config.yaml
n_layer: 18
d_model: 128
n_head: 2
n_kv_head: 2
head_dim: 64
d_mlp: 640
vocab_size: 512
activation: "squared_relu"
norm: "rmsnorm"
norm_place: "pre"
norm_eps: 1e-05
positions: "rope"
rope_base: 1020.0
rope_fraction: 0.5
qk_norm: true
attn_scale: 0.164
bias: "none"
tie_embeddings: false
parallel_block: false
extras: ["local attention windows", "normalized values", "value embeddings", "hashed n-gram embeddings", "a smear gate", "an embedding shortcut", "learned residual scales", "skips across layers", "capped logits"]
init: "normal"
init_std_qkv: 0.109
init_std_o: 0.0182
init_std_up: 0.109
init_std_down: 0.00815
optimizer: "muon_variant"
lr: 0.00966
lr_mult_up: 1.39
beta1: 0.93
lr_head: 0.0068
warmup_steps: 0
schedule: "wsd"
decay_fraction: 0.643
decay_shape: "cos"
final_lr_fraction: 0.0
batch_tokens: 16384
seq_len: 256
doc_mask: true
train_tokens: 183600000
steps: 11207
dataset: "wikipedia_en"
Each number is 200 + 30 x the weight over its row's rms, rounded and kept within 0 to 999. Layers, rows and columns count from 0. The size before them is the row's rms in percent of the matrix's.

# down: layer 10 MLP down (transposed), 640x128, rms 0.139, rows 533-559, columns 0-127
# up: layer 10 MLP up, 640x128, rms 0.439, rows 534-560, columns 0-127
down533,105,220,186,232,175,160,231,149,226,214,204,185,217,203,200,219,244,211,152,219,168,251,183,223,241,189,204,182,234,164,202,181,184,227,217,215,217,226,227,142,166,169,215,173,236,212,233,209,189,200,216,178,242,233,185,175,139,188,218,194,214,199,228,222,226,236,223,178,209,160,186,177,186,233,230,225,261,257,224,186,169,195,250,188,194,190,214,243,222,200,182,160,146,132,287,214,179,173,217,138,222,218,198,220,190,189,207,164,121,201,160,204,160,201,162,215,253,187,179,220,212,202,186,223,220,180,198,224,132
up534,083,228,241,159,248,251,208,227,177,147,163,150,268,117,162,202,205,207,149,187,199,242,188,180,204,224,212,227,168,171,191,209,193,197,185,187,214,211,217,184,126,203,161,208,214,239,151,167,242,234,217,197,200,213,194,202,168,166,143,165,156,219,219,155,206,218,180,209,213,160,173,155,190,217,186,231,158,187,171,216,178,169,227,237,234,192,166,198,165,183,201,221,189,241,216,156,233,213,222,240,224,187,207,194,279,210,183,225,224,167,222,168,164,223,175,181,168,189,228,229,213,214,153,225,225,192,173,157,207
down534,085,237,163,182,244,222,188,191,226,233,216,217,170,190,190,220,183,137,200,210,198,202,224,215,133,196,197,217,176,222,198,162,226,193,185,187,163,198,210,242,235,204,162,170,183,178,166,190,157,226,252,251,197,179,272,166,184,184,203,221,177,281,156,210,216,164,202,191,221,248,161,191,165,228,184,220,241,193,205,210,204,191,213,186,251,170,180,153,248,213,161,211,191,173,207,174,247,210,213,230,142,220,194,226,206,226,223,182,200,111,198,196,175,230,262,201,221,249,181,171,195,224,265,245,226,171,192,222,207
up535,112,125,232,210,206,135,172,233,198,216,194,202,230,198,249,257,191,219,205,144,173,210,184,185,209,164,189,180,225,175,187,197,170,201,210,230,241,210,177,155,229,227,182,170,157,212,200,275,209,177,184,140,213,163,237,245,215,192,225,242,195,224,232,192,137,212,182,222,186,213,234,164,236,173,193,247,229,172,151,211,170,181,226,163,150,247,262,200,200,188,217,194,190,202,194,179,186,227,181,199,146,214,195,181,180,201,185,188,245,246,175,159,178,207,199,257,158,190,197,200,230,200,151,177,235,138,218,230,202
down535,113,250,164,231,207,179,180,171,172,223,189,222,200,175,169,221,159,150,172,172,224,175,160,183,195,262,190,239,215,150,224,227,191,232,201,179,216,187,181,229,189,249,212,201,260,203,189,163,193,193,220,172,167,224,197,183,178,154,233,200,167,173,202,214,204,200,213,204,228,259,222,210,189,207,117,229,168,195,197,237,223,253,197,170,183,191,231,197,196,222,182,194,208,206,144,207,155,250,219,203,170,178,197,224,180,221,185,175,255,155,194,180,161,245,139,199,170,166,202,128,180,269,172,244,188,213,207,209,266
up536,093,179,241,232,221,210,241,168,200,228,184,191,241,203,171,183,141,228,186,217,201,192,208,191,224,165,217,238,178,173,198,192,169,159,249,207,182,218,126,179,174,192,211,228,235,187,212,227,208,217,155,168,240,222,230,149,200,200,180,188,217,238,222,155,198,183,203,211,233,167,215,171,229,168,212,284,248,230,217,202,248,156,163,233,242,191,198,234,177,129,196,196,173,250,221,151,238,235,140,176,147,209,252,219,182,239,182,199,172,171,219,186,241,174,207,183,186,192,190,185,149,188,223,178,164,152,211,203,192
down536,095,188,238,163,179,222,223,170,191,178,282,239,169,229,204,228,187,218,170,228,153,180,181,148,154,241,195,182,230,183,183,213,156,206,116,220,242,182,243,171,201,215,213,204,233,186,223,192,241,202,211,225,142,158,161,204,203,212,206,196,192,197,157,226,241,237,189,233,192,216,227,181,214,245,195,204,169,225,198,194,229,231,232,170,176,226,186,195,175,185,138,225,189,260,195,149,166,228,205,252,237,208,173,223,187,182,222,174,193,198,182,200,201,274,220,169,133,176,233,192,191,170,221,169,240,171,242,227,189
up537,112,170,182,242,215,194,221,256,141,199,233,233,192,194,142,196,223,227,218,229,232,211,213,215,192,167,213,209,229,207,223,185,160,224,250,187,180,157,186,170,190,126,210,240,214,200,258,213,226,177,199,189,234,217,142,190,237,276,221,184,178,217,226,210,172,91,179,207,156,200,228,193,167,216,218,167,189,223,249,220,205,187,185,166,223,173,178,226,179,222,272,178,167,185,204,205,175,260,258,159,222,204,179,186,197,184,201,197,167,204,196,135,212,174,174,186,218,192,214,219,206,177,222,225,191,184,231,161,189
down537,113,209,115,258,177,196,195,216,187,185,226,191,169,203,197,231,173,180,180,168,208,210,213,197,194,212,187,204,169,186,179,185,231,202,218,186,226,153,228,226,173,214,198,183,275,194,200,174,214,181,256,189,244,235,239,221,197,191,153,195,251,200,214,213,252,197,178,214,246,207,207,201,162,201,171,145,178,213,203,170,171,184,253,216,241,213,247,237,191,178,249,187,239,206,221,194,167,218,191,328,224,226,183,225,186,188,209,252,154,163,132,189,227,225,213,234,235,204,216,182,216,197,247,174,211,180,228,198,186
up538,102,163,139,216,198,190,206,182,155,203,224,217,287,190,188,216,192,183,194,226,142,170,235,243,203,227,186,194,151,214,209,201,210,170,221,227,253,193,196,168,180,166,239,196,169,175,149,169,197,154,218,194,213,197,213,163,193,201,213,202,285,205,251,149,215,168,206,188,172,190,177,252,191,204,207,213,165,214,226,185,194,210,250,254,209,259,210,191,192,181,217,161,198,242,166,214,209,167,177,167,230,213,192,132,213,223,168,201,227,173,197,185,231,222,190,197,144,180,200,134,249,242,203,179,188,180,139,246,184
down538,105,167,248,222,168,222,203,242,173,185,260,218,184,192,166,250,151,153,167,204,216,218,174,162,156,214,192,264,185,234,168,175,204,178,232,242,173,203,215,176,160,197,170,195,211,205,169,195,211,178,152,239,223,240,177,188,265,214,227,166,222,232,125,214,225,160,192,209,134,203,196,188,192,194,193,205,221,222,216,202,185,216,176,182,184,137,194,231,203,192,192,235,206,220,211,258,259,185,199,214,175,194,194,219,171,212,239,231,173,164,209,201,185,180,204,176,193,173,167,206,201,258,121,190,246,209,170,261,160
up539,083,187,220,254,219,240,158,190,185,174,234,167,205,197,150,152,188,216,199,205,144,168,179,239,184,189,192,176,189,231,230,218,192,201,221,211,204,270,251,227,180,212,180,180,209,178,180,211,206,189,206,190,220,240,203,186,219,224,240,170,188,223,183,222,202,161,196,183,203,205,235,169,216,155,231,145,189,163,235,211,223,176,162,194,173,233,135,151,249,196,220,174,146,216,223,248,274,213,196,222,136,227,167,147,196,247,241,189,221,224,213,216,214,192,143,151,210,164,225,220,270,185,208,193,159,204,176,166,179
down539,096,155,213,130,167,177,212,224,263,196,243,200,221,271,199,248,181,151,253,156,218,198,218,186,222,244,181,171,153,242,246,171,233,236,217,187,176,179,200,243,236,231,137,205,202,214,179,202,255,187,166,158,239,201,204,197,227,167,191,241,203,200,230,216,231,190,143,243,179,235,256,201,193,217,185,191,178,172,192,251,182,223,176,219,135,207,151,201,206,215,197,168,182,194,234,194,215,228,200,162,149,160,177,174,193,231,237,212,147,241,208,176,239,180,190,176,197,233,182,210,221,193,192,213,211,175,187,202,189
up540,123,208,203,202,217,205,184,158,230,165,190,191,133,213,199,192,190,193,167,221,181,241,204,225,206,227,233,189,159,192,176,192,243,200,172,194,273,238,155,164,220,201,187,223,207,246,143,198,132,187,193,156,206,226,184,218,157,206,210,174,191,215,162,134,289,164,150,172,216,225,154,206,180,191,204,223,208,208,170,212,190,201,221,247,227,173,221,200,198,215,224,139,229,220,226,227,201,130,180,158,220,173,149,225,234,208,225,188,262,189,246,188,155,150,153,162,183,191,190,178,239,215,194,210,194,204,190,179,210
down540,128,192,205,112,206,185,225,218,190,160,213,224,197,222,211,140,194,211,178,263,168,206,171,283,225,165,177,176,182,231,195,198,201,202,187,188,219,205,205,203,184,148,192,183,243,194,186,180,213,202,159,227,206,244,209,200,208,191,193,207,171,201,134,187,166,222,169,185,286,267,175,253,265,192,232,242,138,215,250,184,223,221,217,206,205,228,181,201,188,220,243,215,181,220,261,159,161,199,215,187,239,209,208,186,175,176,159,214,222,206,190,225,196,224,259,162,246,164,206,229,157,186,218,206,196,203,186,221,226
up541,103,208,183,149,171,164,236,211,179,202,214,139,189,223,180,184,204,206,204,224,194,215,207,206,141,208,193,215,142,272,188,208,165,170,212,228,172,195,206,160,178,197,130,176,203,247,193,203,260,215,179,173,220,204,151,193,198,239,226,239,195,160,278,182,204,147,179,238,204,246,196,114,222,208,226,169,203,164,200,219,202,189,178,207,192,205,199,177,222,205,228,172,198,148,157,213,195,199,177,242,184,215,213,218,231,203,185,171,177,270,187,159,194,237,239,167,201,216,216,176,226,156,171,216,174,142,169,169,247
down541,110,214,210,203,176,163,211,145,208,181,159,187,233,193,184,221,209,195,183,224,182,127,231,147,154,153,186,189,197,205,235,263,217,179,229,204,199,245,208,240,216,198,213,222,156,207,232,175,191,216,182,172,242,159,189,228,199,186,178,211,169,230,162,187,213,171,191,214,213,217,208,200,213,201,222,178,210,192,229,237,149,170,223,245,164,194,192,166,208,204,199,235,195,169,224,228,179,216,252,270,242,210,183,175,124,210,241,269,184,191,256,194,147,171,146,279,203,174,233,245,216,235,222,212,183,241,200,186,221
up542,030,204,196,172,178,157,181,217,235,160,178,224,234,174,115,172,244,237,207,180,243,244,201,248,143,180,218,206,220,205,194,171,234,188,192,208,251,183,210,206,214,167,225,258,217,155,219,204,177,197,159,192,185,240,221,174,219,212,265,202,241,158,163,188,199,206,207,192,229,156,200,176,195,151,228,190,252,219,225,210,198,164,265,177,178,220,194,183,182,192,167,231,166,233,138,209,196,130,236,207,221,197,220,247,212,234,162,225,217,197,202,269,176,198,191,189,218,211,238,247,237,178,148,208,225,227,214,192,194
down542,031,243,227,188,204,227,156,140,207,190,211,169,198,164,279,225,227,187,192,211,162,161,164,166,241,175,178,129,222,188,189,203,178,221,180,197,191,208,241,191,190,218,184,196,133,203,173,143,257,203,272,217,191,188,179,157,188,137,218,196,193,177,197,135,176,190,214,133,191,235,170,185,219,194,173,211,261,203,206,200,214,200,182,168,169,135,250,211,214,173,202,204,195,212,222,224,250,229,221,203,190,182,207,178,156,233,212,196,185,200,206,211,232,166,239,223,196,197,180,215,155,226,161,185,136,199,225,248,203
up543,123,235,255,210,171,214,142,210,225,273,202,213,189,198,237,195,210,215,245,254,216,248,179,227,228,236,197,224,166,154,174,225,219,179,206,178,181,188,247,198,177,201,168,195,271,163,254,232,231,188,205,190,203,169,194,198,213,229,183,188,243,156,204,168,216,176,165,187,197,211,259,181,210,274,254,200,230,191,170,230,163,200,170,231,227,154,198,167,177,190,252,162,181,174,160,219,192,210,211,179,202,194,231,129,262,244,225,234,222,204,210,192,146,228,179,229,200,198,202,199,225,174,185,186,244,202,228,171,221
down543,117,219,217,189,216,193,185,173,242,203,217,197,270,226,199,254,168,194,242,257,239,169,160,219,191,168,242,190,245,181,204,188,248,189,218,202,172,192,224,191,226,160,168,219,288,182,221,207,226,202,218,191,231,191,216,184,208,157,220,178,240,233,204,232,237,170,231,251,240,201,192,211,168,172,224,189,203,190,220,210,193,228,199,125,199,208,216,210,225,207,233,199,233,210,159,179,178,176,268,149,173,247,223,239,253,183,194,222,234,214,171,122,225,218,163,264,211,191,231,234,202,202,220,216,211,217,169,206,242
up544,122,159,187,204,201,190,177,193,223,190,186,171,158,180,187,237,232,237,239,229,149,209,176,187,256,216,213,193,239,262,227,188,221,255,187,211,208,167,242,226,169,229,210,201,143,210,202,224,207,176,196,162,213,177,197,229,178,158,225,159,233,192,176,204,216,233,188,239,183,217,208,224,205,120,194,198,236,226,185,151,213,251,238,200,178,197,141,226,246,204,222,201,232,217,182,204,218,200,192,181,180,154,227,147,277,184,173,209,227,185,186,133,156,199,150,168,202,210,217,177,222,166,241,217,218,196,217,191,286
down544,128,232,148,174,160,239,192,206,170,195,188,171,203,191,176,250,245,209,230,241,172,231,213,203,219,182,158,182,164,145,160,251,207,191,256,227,250,146,198,217,183,177,231,198,179,222,247,204,250,173,191,178,223,208,216,257,191,227,191,183,217,186,199,182,193,197,180,211,249,281,199,222,142,184,171,158,241,220,243,212,175,179,256,200,216,156,175,159,202,212,183,189,178,174,179,203,254,187,164,265,259,173,192,224,196,186,228,208,238,184,196,200,204,185,217,179,236,202,167,174,253,147,236,215,226,184,191,210,179
up545,102,280,231,197,215,188,182,211,235,228,195,236,262,222,195,165,159,209,199,230,204,185,157,222,198,150,161,193,203,212,178,234,178,126,216,217,186,201,171,188,186,200,176,207,241,183,257,157,152,150,172,176,187,223,174,176,137,229,159,167,160,238,184,254,209,172,202,207,253,201,226,200,214,237,224,138,215,187,216,208,206,216,215,229,236,177,146,184,211,220,167,181,169,155,212,216,210,190,217,193,244,206,187,258,266,192,238,170,229,232,216,194,193,230,184,237,207,218,194,216,210,202,216,205,176,262,141,192,201
down545,090,138,205,229,221,183,238,179,295,233,187,219,238,236,212,212,204,228,219,129,214,205,176,223,179,179,205,234,232,258,196,246,223,184,206,279,226,163,197,206,190,188,205,230,217,191,199,190,181,177,176,165,254,244,185,174,234,204,197,146,177,200,169,269,236,205,198,165,191,201,180,204,160,219,236,209,240,211,203,231,223,211,184,183,192,216,168,151,210,199,212,195,185,206,225,221,208,159,195,232,207,262,200,237,216,189,265,151,176,172,184,202,165,138,202,227,175,198,184,183,238,164,187,150,187,232,205,179,247
up546,111,239,213,196,268,221,185,175,242,222,184,220,202,184,183,186,229,254,164,202,217,218,150,204,193,115,188,236,196,194,183,225,156,189,219,194,229,188,183,162,192,196,201,200,281,225,208,197,225,191,196,215,162,217,168,223,158,178,209,191,236,228,247,190,186,209,246,188,207,264,149,242,173,184,265,208,232,197,195,221,221,243,168,186,221,259,177,173,159,204,220,201,236,174,140,182,189,159,180,178,153,157,252,161,189,250,189,212,170,151,237,225,155,181,164,169,207,200,214,190,202,200,157,200,223,170,224,209,205
down546,112,197,107,140,190,213,177,171,178,242,217,204,197,249,163,176,140,225,210,199,210,186,224,230,231,172,160,163,151,213,182,204,215,204,173,202,215,215,215,194,219,153,227,145,194,192,247,201,219,233,182,203,215,202,188,215,193,215,203,214,237,240,262,194,244,181,186,198,183,181,181,206,174,176,198,156,214,195,178,227,196,184,213,225,179,214,188,154,130,255,181,237,222,160,216,164,180,179,217,148,256,221,139,126,192,185,255,171,168,245,217,235,189,188,213,179,211,166,247,217,175,225,194,200,241,155,210,193,182
up547,068,175,192,173,130,176,257,201,134,134,214,150,172,215,196,175,157,208,200,198,217,200,198,229,224,214,188,192,211,207,210,200,197,199,158,190,163,229,260,187,214,253,194,190,183,195,198,195,218,227,151,156,175,173,161,193,164,186,206,200,223,195,187,169,185,233,166,174,164,206,253,248,176,196,165,221,242,251,208,145,157,186,176,177,182,235,151,212,179,193,177,201,183,152,173,135,186,245,225,163,147,184,184,209,230,230,188,158,150,214,224,241,242,183,173,162,190,193,249,216,205,208,221,184,222,212,235,164,152
down547,076,181,176,203,210,184,201,144,152,228,168,186,189,195,227,239,189,234,174,144,261,198,161,140,193,240,213,198,182,219,185,197,207,229,188,216,182,233,178,261,189,237,123,197,180,168,174,231,216,223,219,200,213,129,187,208,178,199,244,159,219,171,174,233,186,202,219,205,172,209,225,138,222,224,221,229,221,204,187,208,166,207,189,235,188,222,161,172,263,203,207,161,190,206,274,180,227,185,242,166,195,220,206,137,157,230,180,146,194,125,182,191,206,228,182,180,210,210,187,184,152,215,164,201,183,205,253,215,182
up548,054,212,224,178,196,219,233,246,238,213,205,139,202,165,213,214,199,261,201,187,211,191,165,203,236,180,205,237,169,156,219,171,193,186,181,226,217,163,222,191,180,207,203,179,137,231,217,160,165,213,181,169,247,178,247,241,219,184,194,217,231,178,205,115,161,208,217,198,150,167,223,219,215,210,210,207,187,270,214,156,224,196,179,264,169,169,204,227,153,193,190,181,228,245,148,205,219,208,211,237,195,162,192,198,257,186,200,236,212,156,186,221,191,196,188,241,172,184,195,169,183,286,259,195,207,242,182,245,184
down548,056,182,194,225,184,191,204,199,180,178,211,258,185,240,205,243,193,182,191,166,237,297,144,178,159,217,241,239,135,211,214,181,170,178,248,227,198,204,239,182,190,151,208,167,133,178,216,159,186,211,268,235,199,196,256,248,171,200,171,219,228,215,186,183,147,162,266,170,217,159,243,228,206,183,206,178,217,223,197,199,161,181,187,228,151,188,224,230,238,199,167,202,222,218,200,193,229,212,245,235,206,248,205,184,236,220,198,177,239,184,208,206,212,198,236,204,186,244,170,193,217,201,212,147,207,242,200,221,181
up549,087,211,216,255,160,192,225,196,149,171,265,185,220,253,192,276,204,257,218,247,166,220,187,216,217,210,206,157,170,164,245,240,154,198,200,225,174,221,175,225,216,172,188,201,183,176,226,195,176,211,188,182,175,242,223,188,189,210,137,142,173,236,210,173,181,176,203,252,228,175,231,179,153,225,169,201,209,187,148,203,202,185,241,200,196,212,207,209,197,182,201,213,219,201,163,190,218,175,172,176,214,234,246,237,192,217,201,204,162,195,155,185,227,286,240,199,217,179,241,165,212,226,215,293,196,208,188,237,223
down549,094,222,158,179,224,221,240,230,211,204,231,192,149,211,176,226,204,158,206,142,235,125,213,194,185,200,189,235,189,205,178,208,255,195,201,168,235,218,201,225,199,168,202,181,197,215,119,175,221,178,228,166,195,237,183,190,170,176,273,243,200,262,186,205,211,211,191,236,167,210,183,177,208,200,191,218,196,198,187,243,228,197,136,146,214,212,215,248,195,145,160,183,190,253,264,213,199,212,270,188,249,169,219,200,212,217,209,213,158,254,190,203,195,198,217,172,156,134,222,195,188,214,192,192,205,149,248,215,190
up550,110,240,161,205,197,192,164,194,217,207,179,206,155,206,215,192,190,195,225,166,242,181,197,185,186,164,208,148,177,212,210,201,202,202,127,218,221,216,191,219,245,184,187,212,144,182,229,179,197,271,206,186,161,217,204,243,193,172,166,248,179,212,203,152,183,233,193,197,203,178,154,183,201,181,127,178,173,188,152,220,209,210,211,232,221,178,164,176,180,198,166,194,200,183,161,171,241,153,186,221,173,275,169,176,211,280,172,216,204,271,179,190,244,223,203,158,215,223,213,187,283,199,143,173,198,147,221,213,209
down550,112,236,212,257,276,185,201,205,221,200,255,174,237,177,212,248,193,197,177,240,201,181,214,234,178,162,152,174,213,221,235,192,208,217,137,178,206,174,212,275,179,177,187,203,152,178,255,163,199,208,231,152,213,255,238,186,265,174,196,171,179,190,193,187,214,216,193,122,210,218,169,167,176,220,255,179,181,186,188,208,198,181,228,207,207,213,240,155,211,179,188,220,226,199,234,161,273,210,200,218,182,200,273,201,193,186,153,227,195,199,185,221,199,158,214,219,204,204,169,133,186,188,206,185,214,164,211,232,230
up551,112,171,196,197,202,185,240,228,188,209,230,222,170,178,171,196,263,192,179,193,182,193,182,170,132,206,195,206,193,173,224,232,183,195,173,155,173,166,206,219,189,234,226,177,188,259,210,242,212,163,203,210,191,213,151,165,169,170,205,251,185,128,208,192,164,264,130,225,177,213,193,205,201,205,171,236,203,211,216,212,190,188,188,220,197,205,167,189,205,197,198,227,172,167,203,188,156,207,79,202,180,201,158,201,233,115,200,276,202,223,159,196,183,227,224,233,207,222,215,216,248,205,134,212,196,182,205,176,189
down551,111,207,211,201,203,208,259,272,214,218,205,223,188,242,220,229,188,226,215,237,138,189,176,180,191,236,198,191,255,221,204,215,239,251,182,234,236,153,193,209,202,178,184,228,173,222,192,214,229,205,230,163,223,240,235,194,196,144,139,196,193,164,290,247,202,190,212,191,155,183,276,160,227,161,223,189,182,175,177,161,195,259,243,234,189,184,245,183,181,185,191,204,224,234,214,216,173,185,148,208,209,243,227,243,210,210,190,226,224,209,200,176,200,156,207,206,215,208,191,183,145,122,189,190,182,210,201,224,230
up552,081,150,166,197,195,155,238,176,201,222,212,193,245,198,242,182,202,215,184,199,217,194,205,199,160,176,202,137,181,217,249,208,205,218,279,164,261,228,153,216,221,211,196,220,219,192,250,209,147,181,182,195,243,173,166,230,155,234,249,175,188,187,175,210,194,210,186,165,194,202,165,187,172,223,161,256,163,191,215,206,240,196,237,218,230,235,255,176,273,195,158,187,221,142,176,211,221,159,212,185,230,214,181,205,168,159,239,244,240,232,253,152,185,214,173,175,192,221,193,242,213,258,213,187,197,175,200,221,192
down552,081,184,236,216,214,210,226,188,235,189,253,189,170,216,226,239,189,183,178,222,237,183,191,125,174,224,222,193,159,215,202,213,193,143,222,231,160,194,195,167,192,177,197,186,154,148,216,206,167,175,197,220,221,211,179,188,147,151,240,203,147,240,191,204,227,241,199,217,201,193,151,210,222,208,179,235,221,235,215,157,169,223,146,167,207,195,210,266,244,204,181,212,157,228,217,209,228,201,173,149,140,168,196,149,203,157,156,169,161,252,224,190,222,242,231,242,227,222,263,174,197,198,160,247,182,183,223,206,227
up553,125,82,175,166,244,233,188,196,191,152,261,263,218,248,175,245,181,245,193,209,172,223,177,255,165,212,145,230,233,213,255,161,188,220,255,184,213,162,229,194,215,189,148,189,207,199,199,231,206,162,173,188,194,194,207,195,225,242,213,144,166,198,192,199,177,217,236,196,182,213,159,222,187,209,197,192,243,192,188,156,249,165,198,224,157,206,174,154,165,156,222,205,197,222,218,222,195,222,227,186,225,209,217,181,226,169,205,178,216,206,172,234,182,166,206,194,230,183,201,208,199,260,245,176,212,190,251,214,186
down553,133,138,243,139,129,196,235,206,162,126,218,253,213,215,213,260,183,205,184,186,164,189,161,230,159,216,165,223,167,225,192,190,226,203,255,156,191,210,191,145,206,184,215,183,195,186,201,185,176,190,185,171,193,227,190,198,216,242,159,174,184,158,224,216,217,165,216,231,159,206,203,207,179,162,193,176,215,188,149,240,186,199,152,221,160,234,236,156,193,196,134,206,232,246,169,180,199,205,214,255,250,239,206,157,218,191,221,205,224,206,172,245,159,203,206,175,200,154,188,196,194,166,233,215,174,232,183,199,144
up554,080,252,233,214,166,207,187,198,221,194,198,211,281,253,211,137,233,226,206,136,232,195,207,192,212,242,187,213,193,200,207,263,204,185,209,217,172,227,169,181,185,170,221,166,185,161,194,174,202,211,161,177,208,227,235,223,166,168,199,166,184,225,226,180,215,250,225,252,177,189,211,210,208,158,176,170,218,196,205,242,265,207,175,167,151,224,179,154,229,195,183,193,210,219,209,259,194,181,172,130,172,228,172,204,186,140,217,204,236,232,268,226,213,196,188,204,174,202,185,181,220,216,272,254,200,232,171,233,234
down554,082,217,225,192,235,159,209,217,187,175,238,254,220,180,179,162,220,202,232,180,217,191,181,156,236,159,173,182,128,171,134,184,199,232,211,174,187,197,186,204,205,228,161,186,248,193,222,222,171,267,185,219,220,206,212,160,202,149,207,181,201,242,195,196,240,188,178,169,243,162,188,158,149,245,205,195,222,206,228,239,157,209,168,246,198,262,198,153,268,188,194,219,233,162,209,218,231,222,170,193,180,222,226,204,203,178,195,224,187,185,215,168,231,239,195,185,160,159,252,146,157,203,230,229,220,165,183,164,251
up555,093,195,220,189,136,215,221,166,173,215,207,215,235,211,173,169,123,227,163,186,204,235,208,220,215,199,252,213,181,193,208,131,148,215,189,195,186,177,177,215,166,174,218,235,203,209,259,214,187,227,166,222,185,142,203,206,202,211,174,197,212,190,170,204,136,158,261,231,270,157,192,212,217,219,196,168,240,142,175,240,196,224,202,230,186,211,188,169,194,186,219,181,181,184,266,186,179,225,191,150,238,201,214,196,243,193,160,182,201,214,213,213,172,151,181,184,256,266,223,178,116,226,195,216,186,206,206,200,185
down555,101,183,181,208,189,176,246,142,202,225,195,157,216,194,160,220,185,208,238,165,207,147,188,219,261,175,173,261,170,169,181,195,231,256,175,230,193,216,180,223,211,175,204,201,196,237,175,235,163,193,136,186,266,222,179,164,231,195,232,225,189,252,190,183,198,177,208,167,197,176,215,158,198,216,187,239,159,205,222,220,245,224,208,172,242,200,162,187,207,180,158,242,166,171,190,202,216,257,178,242,195,168,187,176,228,124,206,232,198,189,172,246,163,213,231,198,254,167,179,198,181,235,183,206,256,170,257,220,223
up556,123,206,177,153,205,160,191,209,160,218,198,171,172,209,211,231,214,230,209,178,193,232,129,183,216,201,190,226,252,193,193,193,258,201,225,202,205,215,254,174,196,148,168,230,124,228,173,178,218,190,194,199,151,189,241,219,211,211,171,190,167,221,261,179,143,181,216,205,251,213,256,191,220,151,213,187,234,145,243,169,255,209,209,214,234,189,199,196,254,235,219,212,206,258,153,189,142,216,217,134,239,203,235,189,169,201,237,178,192,200,171,183,181,164,204,192,192,205,217,171,198,209,222,137,159,190,153,209,219
down556,114,173,183,220,198,224,241,183,234,198,178,194,160,231,212,144,225,207,145,184,197,220,202,257,176,173,177,185,217,148,146,215,215,229,172,194,193,177,182,185,195,141,142,147,189,256,205,245,226,168,173,196,218,240,191,226,186,230,183,189,187,189,144,201,261,196,216,154,256,221,167,213,177,187,205,201,127,199,153,208,236,220,248,201,213,206,208,200,191,234,210,162,233,195,206,199,177,178,193,215,218,161,257,159,178,192,272,206,194,162,231,213,215,200,225,215,169,192,263,151,243,169,149,184,176,195,188,171,183
up557,095,185,133,209,163,224,160,176,199,224,184,219,161,167,188,193,157,215,216,195,142,225,189,160,179,266,215,221,189,183,241,226,205,225,152,200,159,181,234,265,185,197,180,244,173,166,210,242,242,165,216,225,177,198,250,146,199,187,226,200,190,232,159,207,136,191,263,215,150,216,136,152,228,245,166,206,211,219,212,179,175,164,220,270,240,191,205,210,175,219,216,183,164,185,162,207,173,200,187,214,243,185,257,163,189,193,243,215,221,230,220,184,212,203,185,214,215,204,183,245,258,201,192,206,172,209,196,191,211
down557,093,133,186,214,165,247,227,173,196,238,245,212,154,180,197,226,156,209,153,220,199,190,161,193,152,232,210,226,203,191,207,219,142,227,184,168,168,196,188,227,213,195,202,186,263,137,184,224,235,210,195,168,201,195,222,194,207,217,227,214,202,179,285,226,188,173,138,212,226,235,241,201,242,238,173,248,192,200,192,229,222,225,236,187,216,149,205,172,215,167,238,239,218,221,208,247,214,202,195,217,206,180,179,193,174,165,208,257,143,161,245,203,178,222,247,207,210,199,185,245,159,194,144,193,223,153,211,184,250
up558,089,207,175,200,185,208,221,194,228,170,137,239,215,159,173,159,215,253,150,184,179,183,187,209,201,196,215,214,227,189,237,177,233,187,275,199,208,230,216,224,191,188,207,160,174,193,183,184,145,167,164,155,236,147,208,169,216,260,202,248,149,172,212,210,163,234,177,140,189,199,195,180,208,141,203,198,197,206,200,133,221,164,194,211,223,160,208,228,185,178,216,267,205,245,202,260,228,187,214,172,213,188,206,221,171,232,241,159,169,183,183,238,187,199,254,191,165,169,178,262,194,238,172,155,171,235,197,207,209
down558,099,252,188,209,233,213,220,174,209,194,228,235,219,172,196,230,202,207,143,184,183,150,182,231,198,176,261,171,216,175,221,195,211,193,226,176,150,200,186,170,167,155,226,211,225,274,217,178,213,195,223,212,260,179,203,147,177,197,174,184,173,192,228,265,177,166,273,179,199,211,258,159,237,159,187,155,181,151,183,194,237,186,192,168,211,221,206,193,181,159,216,233,201,233,218,233,267,194,175,186,215,232,180,199,244,154,198,143,145,197,187,187,205,160,258,165,214,163,199,240,166,237,207,187,208,177,192,200,187
up559,110,215,200,227,158,205,195,199,151,153,227,270,174,201,207,206,200,222,227,248,204,207,149,251,218,171,266,237,218,163,215,186,170,224,199,289,238,171,234,207,165,193,228,138,211,182,186,231,182,235,176,222,193,183,189,208,207,205,218,201,187,141,183,213,226,197,213,166,198,177,190,174,201,213,221,239,131,221,200,221,169,181,227,222,258,210,223,254,232,218,196,169,179,201,229,200,189,182,225,150,194,177,193,189,204,227,235,186,249,180,205,190,215,243,169,203,236,250,175,211,217,287,199,246,179,227,187,232,248
down559,113,240,173,163,218,137,185,162,235,199,180,216,114,211,231,189,164,240,214,186,166,138,199,221,214,170,221,206,181,226,212,189,183,204,204,213,176,212,215,239,208,212,180,212,196,226,185,234,228,197,186,209,225,273,139,222,220,222,233,225,150,188,211,187,172,176,162,163,251,219,210,154,173,235,136,170,218,175,257,225,182,264,217,207,177,244,186,158,261,205,190,144,203,231,207,180,247,200,229,185,222,210,204,203,228,204,239,196,189,168,218,170,217,218,198,256,227,254,221,229,188,207,218,229,249,214,210,220,180
up560,102,223,186,191,159,214,169,234,214,208,240,201,153,175,198,175,189,216,210,231,244,169,204,247,153,199,211,226,181,264,205,160,207,193,218,202,191,224,188,165,204,199,231,86,185,215,219,142,206,197,192,198,162,138,201,183,192,207,168,182,245,263,212,162,174,196,174,192,198,174,161,215,246,188,204,198,166,215,167,205,208,220,219,216,202,165,218,276,138,228,165,175,182,184,122,205,181,212,193,206,213,215,217,186,225,166,205,225,210,175,192,183,195,202,176,224,178,209,233,208,140,219,260,151,168,188,260,179,175